config = dict(
    rope_base=1020.0,
    rope_fraction=0.5,
    extras=['some layers without attention', 'local attention windows', 'exclusive self-attention', 'normalized values'],
    init='normal',
    init_std_up=0.0212,
    optimizer='muon_variant',
    grad_clip=2.0,
    steps=5440,
)
Each number is 128 + 32 x the weight over the matrix's rms, rounded and kept within 0 to 255. Layers, rows and columns count from 0. Numbers have three digits each.

# layer 9 MLP up, 1024x256, rms 0.137, rows 0-99, columns 64-127
217167176151135160153131146146125119152120138115095183130120163140134161212139130118177113117113061089105141080104091136120155141095109088111164080131173172105179090175161094138092098043146116
133108070065175113174156055161155168138182101116179119109116082168102063116188140141109178113149130105168098127148114119049119101102148246167110141149122168143102117189185100082086138173108150
177133158130082115195134124163102146184108109075119149041167139157098112162156117088109107163158140160114093136129118164177121154156074166161161076109122110106155099096170116114073130199138156
137101056101214102099149060157136138102139161072120116154117110136140147124152105022123152156182169107116081123179166138131095072094193153072129132152133118146072130163145138062127087173118122
135097124083124154161138105110119100136161108142138033109165147141105088144140093166148080123108104116079134111084156138153113105106134125141121112070122130116156147085095114136117108148131159
115111130151122124160156131130064127141175146066085161137155112110155127121093166118132125115077116163087123095122059052131108090137169114141099108164131077109109107144111130121128105097106107
091130181144205182182119141110097191128108159155112121116127099107095105153126097107141141109119064123038117097110112168093157145125125106102135114128126091074098101057107096177096120076108085
117109123165113171117123143140105096118124128117167058160154074207155146110109154138137180160142150109108166166169195165219092148064115155058155152103116126092138090105130187103129154048148091
099124104115117094133135128151139115117162118158161086100121145109158149130133134147118095127154118129109105145163155095151133109135111123111153136163118101169090147131146118170133130147152125
170168095046131135082174152053159136094171139121225174183207106134142068094137146062157124197157107142140138107082095109080123108124132149083135156099127129074153159085176124186163150145171122
152177112094120114127107129175113125134175170098111147156146185119095148155157142170226119108167149140090132116123130108109134109147112156115171188100138125123141130130110102137105094100118139
155136181095157080082089194071135155130145157118055173142053122171125109060118171160093106157128174122135095195111162211112156103131178171069104092086159139146102092181143168100126143082139197
128106114128195124155121130121163173149097161161151078122168100117146132110139120137124156095152146112129101152121129074136114148148148090102105191126168127088168187087100137135141189122150107
119159126140116132139137169145082114133092147098107060106119121116129183137149115140125172149134164112148169122130126144129107114171183127178150107128163139155100113093104062018087173127107162
196117164127112119178081075110126124142107114147147114146113159175093062099184144182042113172140130129136101117125201139102103146148107136130099111082161110155150139132153152120116115099132053
129119172088118151144171120117133088155083165179180058132130171134144141140106146142134195139139200142181145198085160066106078138172140134168101167104189094151208163153097100109166094122131119
207144171073102120120137097131104167123093123120118120160254138115164145132153108157090171117117164082117141101146142157163167076137109136086086081129100187148081140124176099135152125095080151
117139064144148137136131168102130142134136123106174142112094109087069104118156093073149110099129105096142130063105059205073120131134108152162155145111098131169189101146108202158108088170114094
169097178143048111162100170167172079147104123082117115137171127167160122134098121121150113117218100073105130078077099150149144098108083121061138125097147158119149133095073102058132067218146132
114129125110090141131106142082107129172142136152166108120167119132144066087177085149128171122073069140116119123113135134149110136148195120084201161100159093165149148139107135149163094137100154
154130053068096103162132138099141100155090134123127153186125153153119162150124147119165129129103131124081084125120124139134134121148140118088161123121143081124137122120140157103106124146124116
112150140134095111174164133145077141075111128124132138136134130086140134139096140109111115082107126131119203109077114093160119114156172097153148123101128121146082092129111081095116151067084147
166192130161114148127110107136097148164135181106133123141088134077077163141101103162123092162061090150168072097217146117146172095125140156105135120102120069124130078170133141142140094185113170
136125156128118145129125126102139152130122118103119148106108154188140085096131116113111135184166122097149202154121140118100100084087095116096195214183117088128157136185150151126121129152128108
114129133115104110112127148122139123102117115123105133134111149158142170128055142111186121118114081090177163161143128137147058125129162139107079174146134080090164108165146130160116127137135101
130079144051147116095137102143162131146131154073126128106070126170092113154125124132123069153125115126197145127165074116106143144094155191123129104135115155133103142123137094139178165151176144
167132108116136100091156114147221154094131156121180178044123157094156064032076208062187195154124162191111070169136063093112157130161101185163166135196148110193143128078113095152115104130171176
140097139117106154130077122120105104112079087101130131150132121094108091181141097142130079139129138104115112063076110169146125104160093116118118101135090123093182210131197117106165119082148133
108131161106139140105091131154144176081130185147085124115143155101149125119170125098063099112197137196114149082091169139146094154143081146074124078066141106159109169139109141149132106106162099
131112148146138104101127128102099109134167136109127084125115177113109088153162166108146143134117149109156153160100141119133149091109169130154147099112131119142164120162142137138132137131148147
174167255128170066181114109160174067131089128076160135129170168090104141083111123160155119144130068102128151111153149137141143084127154139174165120091077123157129133129123170091125077173124124
098163117143110152082111124193212108159092155146126137157101131117193101104148170105074139132109107193126082107120091114134111067072168120096130117118101116087067104147165137083081106151136127
153171090119074131120104090109159179138152169035149155157148111060137123161133088112151147117105084134151128143159146143110155128108161101088147147145107156121119132088121128087160145118131125
132133147112176142082137164116135122122112116081128016134157133128194129074165100174116136144140083173167084142135114140142111189147163088135150128129160030166141115106116098147074086066103179
148118120114199111115056101151137145138186124082076121095121099100142138122171140149144129035149070108137184099134138134187112119111109176083119140158189111088129161139175152128105118093218090
113084120146167116130137063138142125152176140063102075145126083158125042158220103160135120118068124161092084125152129149104141216126086058145117172081136060121107127093128080144184163095072132
098142140164098146131155113149104109116120112139113083137199068124148098075117057138126141127077152120119129156130118113157113131132158137112141133121065150097126083101165102088090160137131151
139143156057160143217126114095099111103126162173174110120172132135124078112189106138135099150103134141099136137125122138112215112092078160127180143164113079135091171118115192115140145082178167
117114113074170203108185138148121163122139162147136148117140125140059171154143120215140133193133104132185115155088107118126144139160178154163197138147118119126154112099167120120092098161168093
155201144120154098070126175112116063163060112068082111150164100121118133151077098108097078135185115120094143153081165143074121094102162128138101114097120144123126149094087083131136104106203165
156114117057108083178134115131117165185162162158223136174128145172089136115095072114062139152146068105152120092190095091147158098165069129150111125150100125143132103115090060142139070095127120
106144157087080143178091169097112130136077137093144076081141154084108078151174145065081211114095085125166134135149163128092115135148124171160136148131120082189137079102148134127158164114098185
132134180137166130087079146113124180154128126117135112156129111114107117155161105125147117132108123096166122132165125130096123163092108148130087137161093125135135072119079071133100161136140113
121153158106103149130172162160101069104095112142096121137073116130130092157192171164133134089110200121129115172145176104140130190122126129110139110174123131141134106152159129106106161136176146
144168150117117084108089134145110109135120159127156124193163132157109074135130128122118212186151103106133148119168117121172114116148127164149145124090119157127182110104083157124129129163119108
127172112111132069089148092125118150140079137114123114149190128131044180145094147175072118171176193110150154100095086173066093150121150174142157130153206105110049113124142170105157176176157132
114097133147111103141124146136123122118102113118195070189127138135138114125084161171119124120155199168189119165080170139095092096090158139141128150106142128123065162137134133147120158137156156
119122085140140151108139129139138082075116115098120079148121143091109103148119103180127124108193090074138112093146117149130013059113047172127154161143091225116097164175171114161114180136087167
131081064089124128116143164161191092177122176069111110125134188134077093112104180104103100127145165168230133125057147156125171083131122196138171093123111124133162112086165155150162177146125179
131109112150196100153109175101152191166178122115104129180142087189122079064166117142117132160114122107131115128184079156157155167143109148123116015113169120122172145122171121099185107094129094
112108156095121154196127196085144172105147166118145195100107141098151113176121117082153165114109140168143105161175118150139130133096113112152103161138091064087115140103161124074074130121148123
137083121101172146186141115160130153138080110125088136158137123072120092156113131140147058093155151078163134090139190103120134083090154110158171065149126131188160096111100121107104119125117124
172125156175143104037125075231070158160113136098136162109163122102098138136100157135136138097116166108179151132151137160144083076129104114106177107143122086116117122142095160199118146155140129
143134149079128106170144107090151122176085066104121081095127104136128097116121106125077111157093144153144064142106190150100087211110082109184133196142122163127086092128123138179102094162098191
166103137112154148133095087151071154161105077057162134142167155125176163169118098138144087077104106224147084121129128111177194153103086162100081158091125115145155204124098156144140129111073151
111132140113137151115094095158123146164102124170148094162078095114083145114122115075198108067139170111123085106181135137131104118164152189146138117140115095126108187109145087094120145122087117
140150142096117141160125127124118123147106131098140162091085092183132091107156133082163140110112106100134179109119144066162145095158108189121151115150141153053154112098168045125134118162116152
165090154124144122122176139144102125082086108141127180131098139099126149093137139126146119138133133122150145122146123144189106138143125110089156159119167075123082135095174091159151102102118132
053103131035072152157124091103188118188127136110131141170161079121104159111138153164120128174147129105128155108129112157114123119100121137133127199186101108064173148159136193177119078141159128
130101096132158141128130166134109092094098143141122177126133115146086136064126126188114104122113086117120121128116164117073105089107147162201128120135100169151112093113143131182115084095091136
172164149135047141124118146155150109093128165166090097132191076148135085183134128090106092093136097033114093096166094150173120094098085097145181149106164118132117178180182135118177122127098084
146084154143104160206181237135180159129080114183128116158143065116161150130094157152129132129163118185133161147150112171101100117119100147101086119125124177134081101096095137134136082163106099
111099118140074100112070160108121083092137204101168146112143149122113142133114142110138111121090142175119143127132167146091153119087158127112111125149133064127119111123133098134121099085142106
112127133153154139140174124183079156124132126098129135081113119126129089148174152098119172112116125156168190140084183071130151120107139121142098117113145106069077094209144108149172155124146149
138102151164133143170088159163134154140130153153153137134089146180112127144180169093134095167112138114155102094101198211129078125106138168100131168180168111194065159168086096120114129107134105
120038132076165119122114106108117139154126131167199121165115115110120098135075132122145097146157093111120112111122116079110152139122181147062136169116082104190096133131102156159066116094088190
103175218181154117123063105114115104120140130155056161080094119162116140116127169064108122083156091091107126075088124125120171139155096174108125172130120087084093142129124168149157147107179109
127179158114087165120084146055138146189134113132152108206141167108122107079106138116125180169119188101088107111112138132079163148090154143099105050117121092134125148145157134098130107128118142
124118124117080116117179142127124091124109128099127135140169129112129175157103103105118157076047153084151131121129113170122132145149109135130118140084156112155125167100144128128057120092127150
183109177127100106067163133142090098159153126098151116130129160113144114130086141159123135148079121110114089138120174093128140173088081145171136112136151102046101163127163102163089173111196107
160096096187149143202141052149151109098148135149150166125115171108160120130125132151158142098159122141061123163090148169228100094127102127151101162116173147150077112159121039125144080103140112
115108126142133121138109110112146170144145162094145129136166135107143088086123093131159141137109181152083068188140132129093079153129133151069120068119078134092103128133112139125073135137068163
217107121103148105109125143167145146093131117106176128088194120199136170109103144126125136157126120136120085106082142140142136137155132093119087114130114116096140155142123161194091118108116125
167132087120133100093107135130089134147090115144125108119174099175102092108167182158175125120171119123175167123143130166118154078135121114106144102147139090137129168122125068140101114135134181
098192150120094115126108137135135107137162113151133117174157090095112117085118090188098135152114199099099151106118167150163077091176155142099063096126123144123108087171166082188188037144134093
120153118164165145081042134139125122138198141129084098145120171139179131142146096132148091150125125111143091161173110099123130088111112148213111162123146105127109100110132122068106144137114101
105186177057179140104134182123162148137087137137102099100075129146174106142143114114133153138122127098134128129105135118155106071088142182154126136165130087116082146152124130084117165172108171
153115128115113111131115121101138081135095175146191132117157098135104159097147077095147158105088104141104131077118084151148076107130111129140106186101098147163152085181156128146154121094100139
130075125209104165153170143113108087109043118156073179173136135124138112168155140169078123101117159170113126115128109104111137151071086107205090156135130115128121114109113192057114138097146086
124137131140095156166070098152147122092105148148094135123181155092151154062148142126160133126147116113133132098121125104149094106075131126149167170152085106110094151174152088154131100090119120
141103157134151090127108143156152155114069150178154159114101166126170084146131070106118099101142138124141107106123112124138138070058180112089113180155155122123122161114151130120118119182183096
173144107161113136156112104134150167190083104073132113152116078086099084161070133136116110061167146097138047109180093123140092187115125135154149157133109134092166106130131133130114038115114150
138141138122114134128152110127105086154120106080124130160168123121099103158090107183105147171156181072082096177143138189105103122125156137128193118108109122082111149120155141152108123137122140
130096173072108126138154116170169165096067144196143058166077088161134088139111174112098135118120149146167124116132150150161103097100172153109151136174146172174127125086042130118115112137128126
176126145148180159139157079137156123123094113121156120129159148090148188113138109172136148142133108151132127113100104174127110130152110128100121098108121129102089121144168149089200134124131195
135115117136141084136132122134108088169144132152132131071147168093113123038157158126159109072115112141136130181111142108132148100154150128132159101093111143099121145146121081132132158128079121
112119146196102142152087187113183167151112090091107082123129109131139118078161108089126127151120117051126103152168090095151159119129182133148090130076106152180169117170154103149101108123164108
085148158132165115103129161164138172123092081087136099153146114120139160118094148149147117131092083115133140144108194084120190173120176151112146150076131117117115104107132133108145094084160138
168149062066137108104110164127105149160102087099099131063097123140124142136128124064185049115174189067137162143173141123112154111085123075111182113181108145093177067148127169118143153083104072
159162076070089132102081133119115175128128171124158142134120138159107107086160138136177187102099109135104141100134151065118082112153128141159159101198071142136170170123112109068092069142133167
154078148159177143087116110037193138070125150200151095138145138069158088127099153096061088056108159129209100106104109112141130097114103078143087144146160078096137138121154190113240143045053177
122160153132120142105169145156148074098126113146130102137102100134127170194129101197117124142122141109117139170102125131125146179193170160129159182171116057149207114194180104110141116124225148
128184132130099165111168133137170125175114049161116210118082093158128148188130154124165095175122083126176136127127127091118173126146131162165127137213124067175087134112138078166079151122123146
137154133127122163134126090093163107139109136109121129066151087156117167150113141053150115093107064122132163113132104160146165100154052100160123156191139140177135145111095120171156042155148149
143220144172115145188199152118109121149125154040139139147175107086157096133096145109115106167157156119120147156143102101121150082156138166098134131137106137122191115175149084152046093152179112
183125132165144135145136128187175100155092159108119093146083172079115116105142102168119091161194119101134117138082136089117074101118097125129144132145099079110183161105212147169145136060143119
077105133130168116149143144129092174166087131131192203104104150117168092098181107134191078139103180119113143119114119148158145066171162147149144139102130080115136135140143093129130028119044142
154131128157113124116170094144153141095065103174174154161095120178126157075196117181096153215081072175120150162158078136203173147160083153151186091111143121121141161134141129170191200136148130
101146117115111141136126128183155154181145146108118171095140093149105077124121044102122114121149153122122135158130091174115120117125118139131132136143125066098119146088139165119082139143175120
137120147158124118116136142148132104084086123054080185110162102119133070111110172160156097108096090099150120080142085139087149103143125064143202102132118144137152158181186159145131147174153131